Weights of a small GPT-style language model, trained from scratch on English Wikipedia: 10 layers, 955M tokens.
Each number is 128 + 32 x the weight over its row's rms, rounded and kept within 0 to 255. Layers, rows and columns count from 0. Numbers have three digits each. The size before them is the row's rms in percent of the matrix's.

# layer 3 attention query, 1152x768, rms 0.0425, rows 410-416,474-480,538-544,601-608,665-672,729-735, columns 256-383
118:185098132098174082082141075144086113134110184116043122143126133188095077127113112136098131120141158090130123132143140162143194168157163109111140069127149098133126145148174160125133095147117126139098120155068115104126132149160129157144151124229081114129057086110226116110140130118186126109102114074178134139108071154113195125120147148128111129123096162130205072101122144119160081144152
115:108091161140162118173113127046071065130122121099146141102126154124161134162077169124144094102118183087112125195157177178127105116175109120096080040151115105116150149124111120141129172117148128151101134101102167104140152122139118134084120170175102129176160077140169082144166153087114092095137119117095093095069137110172087119128114146110147175131111161114108090159110101073142121148102
130:149093115111141115081096170116091182080106131081053133158056104151114113137119131127110128147141109100102102129180131181158148162145155145101145166098185183110126129106178089070121086144172123137152171152111125132105134066152056143127147147197087138174134118145090110141156194061153105134122144037128156102163158151128140157145125131090118148167121089129107062149116204129067089140109
121:125120119195153151132113159100114113094112089119128124148116126176169058119031129130155124160121138124134099147199110183091160081129097058149174154147123143202146143125140108123095138141105136156145146121106134150068062149118101096160140117146175181144122096121094185142147131133161148104097079188143112101080141139205096151118116140161157140172136122139208086189084203208097164128114
131:198060142146200171130097147123080111156077158102091131076146132175154154100083128127166159122117129094114093194134091099170141135144114172099110184067166122109115158171133121209116141164180108110145144175054179108150080099122111112170117111172147110171168116138122111162141128149077083125126132016097151123079125075078177179150116176139098105176164084099124072107126137133118124102128
122:073147119162069139088169093131159171111078152160131115144145131097141095090150104092084134113104141154119158085136152184075112195142187125095153137131120124100099133122159184117073065095182120131124108157127086158128159081104142122115100105147107110105114172103106182138124131148130153112103146095132082116216090116109127080067111150150143154086124096090100131089143149136098096186104
055:130135142150150151183128107134129120032181143102086162106063117181155129148100116152176139155113166091179097167159126147079156109157109165112156125172115154120108205116136116143141109094118119111156136127176156159105128131142170141125114161125098110139111188108142101118172115031095104152105148133125134111077146138217104131132164161128083148091198104128125189108119134152127113132154
110:141135153121082048051160116065108072153124157138112077101105058091140111140102150196113159142129129116099096187124140195164154138113086121115149073161119147114124100132114136119107132159130086132139154120108108159087141151101151101079153099108162126175156138113140139177184178134200074164097125098160133080141078173147161124098138075033130129175179104179147092113108135121176130082106
110:117093179161130111101149154123143140155074184189186151095106116132106193139154141082079114156123157125142188097115144068162096129156159115164052142157114165162130149085097192079089175144131098148137151094168139139127142119181063101108123127103171134110139169091095117147123136124143074095185137171126112172102172120118114193168064089139125184134127105166090139082102146155103133135118
106:153120129205114167145143124135086174134104095117084122152145125087143158122086084147148129154198124156081098148135147143090127134128124079120066126142114123090058158101143112157129108143119155156123118178119090120122108152160135157098107159158104214119123103148075161137171180133137090084123177114123091104120122164121181147078080178132129081101150177077118118136054116184122148168033
106:147170142148093119181097095146119153101123160129141108155133109089137127095106129112078130162134135078112085144161143157176136117134170138157134136099208096143126107091076089123139078108104073125126114109102165089131098129133126114203046195163113201075153110131149150145171098152051118170096145105107167120137142134099194172138123129138176121111114099121131109132111141130113108121156
099:153105146123158108118139167126097107132122153109128132120052176146101148171105190199114139121168118089066131079118087178090115110134156203117118107153117170109173140137073076116182091119162152134136182090116137124076112084148163138089156152099144131118229054114155131140116134154158127159093201117089199112096098129123142166076095097141102104143124169103067072179182026161113069067168
103:070124127218134045074149114076112161115098112138154135145100183138135176095112128100130065195085117129112176146128125185112121136126131118140069120094103153141127139078106146075123112144138167163174143115122134166125160135099106175133184138184133058110088073080160119156165137117177101107195153147115145126155139194105139174185128124057165120153091146113126060113088096169100083162114
054:170145122137164179166135148163116100152135141094149081111062171196109120069137128166157097195082181071109112112142105084077151134131173113125131149139122129126149052069134110199132130116171093118169144147136161145113208102082106103139151130128151163092152084089138109069095084078104104124087098193129053095062130197100153153148105119142112167122137094176141108143124174144171091122191
099:133111156092186121117120143106138109155127084107126110078131095105131074085144191131123094111174118157114069143133130103117137155076106133105102133109099117129068190132155105169074114127076134149169186123167156123145156073211150091120104151148096124156179118085163117133023091110161073147122146147129149143150188126051103114079087130156091165117090105180159142153138175196080103124155
102:096125117129151128178138167104118098086110101146162060187140156098154098112180154113112170128137196159107167111130071123185105106164155156176084087111159105134093161161178168174110078084094159174143107197153168115133128132106097194097079159143198154100128129176110108102147136117161112185101115183109114089093096148158160200121137210148122118124116121112139125152086130097103139064173
096:064088090142121125091173096142174152127144117080136137164089194150103155103173147124100072067117102097119094108090139130113075129171093113105123085152136134073136130097139122143178122083123131083108192137136156143125093092101068110116150211126123150100094149093157158098175156126179113166140094117164075146090085143103169150158064123160096088110126119101135091119082116174140087130109
096:096128101139120085146139184233162141086129155074081086137106181158160145222145102067162152126121116095176158138177196146158178112128158174123075179125094115145148152101114143109137127169090081131102143142115129163076120071154153159151067137122135119172112129173110105164089152149086138146184130104170177131142177123168128079125122084160192141133144122122115076139114137109153111126095
087:105148123133162106138105140118186108179117101127154077135164185077170101099067170201139126115049123177120189138006142084081152104115119084131151126113084131161175152160132124119122117140098135089111146083182088139143117187122184098104117106059150112126131184202140081123121126123190116105118134163109102126165110132156150141104118151150120141186158108108172152116125134127093165134111
097:105091163091149161119182122136192074145134133155140122136129148175142112133140103157138178137167139173168171088121094133115170125125102112145161133195114182135141103116114093102128199162133203103126161159148110117094137151144136140094103160092102150118138132137126161166097156145196140112118119206153075148138119099101166217141085181164073116175108127152164089194154145092118083136061
124:066130149094124125140063125131121162111115155172144145147115118114120145140138138133071160154137142143119133165174090095131143099082159145145103166121114128151149129099132092117133097120143112111201101099088107121111146111099125078205132113142166125133113129095074164118124079177113122126120111145098098100138055144144168178099110094127164088118054130095138119155120058088104128096085
106:074099145088142091042137183140114191148169112144098121100171129148132161114112128139216112137132100148163103164143133116122125127095145104135102143125150116103190184114136076128171127115175134160097232125191166141167097146127153089140152107185093164122159082143145163118187146096086123171169094141098172148083170064057105121110083125111184155109098097151094153118085054138121086081114
113:167130176094166085105062103124118138109138182158117139146137108177069095179100105126114109116143144118127121138119105118136174104155110109122189089111126124094094193126171109096135129164145123197137099140081127130122102146100112123096150091110082173133136032112208123190172105110150097155111163103109163100099136176121164132176164116107111147131140105139177100089125145114171142121133
101:162078121124120167128146154098106142133110116119145153134137109128091150128126100141041090128170091109071073141118107157115145126150198166096174145170122133160106052160080093111144209168134160125081131131149124134131166190137096113110109141122171070105151097096097109139105207124100126097174123023143173122142112136123142139126069176039139164144093151090080110176156141099145148164136
107:182080063089123079139152168144085102162106164171107109204119102109144116151147131122126113101153104130140150176121144135135108125135103153118137092173154168107111104136172085078151106173123121137151147184143166082100092141179097055149152173138127188123134118097144147082128158093156152227143119064135131161129100121137180108185113102116127111138221150145104106142192110086102132102192
108:157072072114125182089134102069168084168107130147168059132120166152097163112089137125135104162102168107151137111130099136114155102162152167114091146143131083198130101104119086163133085132095118155099179126097143147171041119093120196126099191123152145086155124153106128066145141158106134188123101119138114125083114119157122107097139129166127119170129114072198069138117158153115121078126
114:166113163082180163106104102128168090129130190125082097090167183196120104153125172127145188106123126152113129113214128104135131131152134148116103125116155113097179151176095105164085152158140187105103121166080135109135101147157141170126110132132225125116218110114117078109129107154072121146154154087086132134135101115068150138171105169101130146147156094162131117130147072095139140100082
113:110155118121090143097128143134114122118138100211124136180082153097134105114187091109076097156120128114120165022099116205081083174158161157119179148156131133105140162155106190109161166165116133157129077172195131161059160096111077156127084096168109141113140118085119129085111157192172122157157088081136086110196103116187127087122111110118095191118153105201128188091115144091090133211143
041:115070116118138124137058143101124149043089187121146116159160110141107131120154145150159127109123118106182144135138031141135131126163153147128156122150102055096159116114073104212176056153108194136110082062102107115157088134172152130107204122099139121165176107107181111104197097168168130166058176121108107145088163139125152118136118183118092126185158115135131116077165136172120122140136
103:134134139121146146154112162169058181117206130083112143115193187130158114122151071140109127143205126132166120140114081133153114121135066140114188138097069136149110134115165149117152102085208147108096173112053148120105156160070126145164109121187161170117139167204125053194117093147152091089070109176152141099183094156177142119119128132141067125129069163118136070157129115127180058150107
098:171093121106139088114134103143143133153146111123157104149121176180138130097153177098142122078101139150128112096095169181156192064157138229129110148112117094112065170115132093062132121172153083134108108086094163172091148151110151133156088127177102163126128154125189140110170121068154079109086113100148149132121122132210149105182084125094119185092131123143201108083089183192143116118173
100:147111137137116065157097134109134111125108140128136098163131129157131173139131043109160091108078111112122072158133081149146110105092076113178090119188137125169161110139181098071094120124136123102149113160156151140093111157103050139123131115139146122150134122119122106170140188157091083115082155061105137109055117110119098150159091154178148161197172202114115119139107113108162115120128
098:112138046076147147119111156080136140130147101171066090176115117083080119202079185102118154095159151134154113124133081150136142160175094137131192099132121108108106074155109137115128159171111106134143160164161103136146092092163140147100148104116113140178093143096107131126130142077131171057218157162091109170127147148072166130156168156114145109148119174120131115143096154141084132095189
101:146078129156125114074178067203155126121125094138192106083060127164137131054059129096147107180127128147083117135185106137119161141130131143088176138072123061190142155108092136170115086129116136164142134081093169134162110056124113134092135155104142077151134114084116140172124094129138140157108112141142153074149148111120096192139100109139094141070104174133082132137098137151125140172111
094:179085128097189147132202153100056168073067116137211179080063124162167131098107122102146127070078094086131116134121141086144159135140150164140133160091141122197115133159096180161141139183147121116123128154147067131086108171100100135129078082136153139169112157123077158172034120176086109091153081108083085106160111157176132125133139121085110161107108154139165116171145124133146074133095
098:142118123129123153158127117138173180170116082210170129116120107139125158165089118153121095104081091115087129121096148092142122139087143158184165130110119094135110145129125150154161098097140152131091114116126132120116128042127116116115086161140108164105130167131105130120145046171154180047121151152140137138140116067148141127149139109165173154100116110127166088126020123117154171110068
093:118092118122089147112125105122106097134136078135151132134102101163139086098120118121132141143119171109191111142123091147074128185099094132140167051125123131111110138116106109151145126132135199147181127070103155140163131075118124196131151194138113128178079083107115152105146103054144137192133050183122115144056161154058123098125140152109107111137178119140114148065127126255146141120169
109:114136152140044133125104140152164078062177127039113121120130127169158108071096112125099089161086153096091141113133148144103110095175109144141082137161169084167141113103114128125143106135137133091060122208114164184103133166090158082206208083138172128106104097094179165146121165078116161143151154151141182131116171094133183124106079087139098134107057146126158125138080116112139138091175
100:115123136111135088137090234135162160119122099104097094126087147138078113158098222197116170138117171129148147140134145158108209124137104091116114148111123151067137090141135147113174121178143132145161135092114157149102142093115124050111120132160158099087161155197153120148167130150119106185159126148145092151181148136131149152163100113156149168192129112124122118139112172237116107088114
104:092135103182138148098171146107095105125128156166093099134127162177107144124169124113161172132093114030110172171117173116124156165123177134117129136119105160228106146069079125088075121156160111129132125138162112147137073095143128137161084159121153129113117099140122139166169170170157046169099123151124129108138124180158175153102108144179112072158091189138140106131159038102119116129183
099:168139148126127150119125156071135160153127143122110109049106166126162122101145079123141115139155138137162153105050105109179144121126132166097164147117159113133210077105138170149164115105180143078131072131100119151160100130145131084127133111104191148111147114155124110178110135130131127168144137120163118107205149187121139034138165127163153121075147096173149186114147124175129176157173
105:134107102132165074130109157157115069139113134120116160137143096098098139115084119150110157101138088119172136155122081131163081148163088164112144120167186141130110159096143146145150124138167144075097142057137122148170122140088102151160148180160097129215198174179052094099178112130081123136133159153154143089203078145114173109138152125122148159139136133104111103107111145109143091159157
101:152145181100124067113089167153136137163180137120134104132082146130111195136104098128092204128154073163159120193180151071143158113088144131110108151102112078125125138162122146104125106127151127097104124074142053157103192137126152182183119093061088103099154047125083142088144134116121073111122130133077138105169174160148150107125082063204116100187165219156096167171120143095168085087158
099:085109120091193095137128102141032141138157126123157155130121142115089140161144122133151160157119175180140121100118121099135070170160153119139180102133126116113121134111170156135141174123175144106118138148096147178084114162176079091158076147130180095141137144141196165124173093149113156104102158126192055150110154131085109070167150167183098115059111175105195104147163102143138157205123
# layer 3 attention key, 192x768, rms 0.041, rows 89-95, columns 256-383
101:126104172136102128129105104160184139174117158101136068109059106106139122112154143228112147145109081144179088165195034132093114120133137117082122093154109115095199156112166115059128096109171111053136108132153131141159070081115187152145160115132103135131140038139107101128151117129129121179121129146121116154161148216123218072071111051142107094153143103123105072143048153079102182077124
107:166069114144087120126132132151120125108068134102192112139125082079145089131135160135100134142110105174164124149114099160097101126137089089186122110089173170136175102144114140093182139139173048150168091116150122137157115067162159135131096189110072101100162113066172125108079122167138159144114153099163128106175086180169154080129182143113140122135085135105128119114086175170181126143124
105:154138128139064059126100127126154159111124148147068139093159130125123118119133151134080164123155164153182127177166152099098129113128172110129171147112148103079154113083076126119114090097185167132081099129151081076140116130075132174144147073117091080096189128153103052133116102113151082122154177079107127090128098136112141091078125104163080165104123113115096144118062126091125096138140
107:146158166154082150162092132147111113156192152176132080127136146124152104071094077171141168166159100108125185164098118153073138158143226129072127152134141120126151149116124109113086102102152113139048073107146092162124100110156111134146119127146055103037099083220116099144146115125132132165201156091121148147205177188108140138117143111071155202106091149150190153150009146121132116149083
111:121177124145088102145056145125168145098121168129087116175120120119111089124140109185156192135154128098143109137118100150131136155110135074182114090149159063091151159133121180070126163146106080140140114120149106101122141199074167146158165091130125147127130148134176126088154113089165090199074166146116118103169103145141140037098112103117136161159126130143101149149066100100149103150112
111:152122160167082141128116168180171139102137102147069109140108121089094189087090160169119136189160094128208098150109179153116095124171188106066145135151130115134154103064128092106121133148132128082140142087111069117120137156094113166175163130070070124096148071123071134101191151127121119109199150092172124099116136129108150129078075109141091087153126130159095169141113149143118121092105
106:106090085142143058152159128128139099133132171138118171104185132145178054133173143126164131116101171135092100097118120118194105161161102104116105124108083124101082137178208177156124159101109099129127126181081138145166117160108151081140105142110144132130101130164129160121106078169126228073080151150163132171042140108085109062138160165156089132102143117085102169159160145133134131127080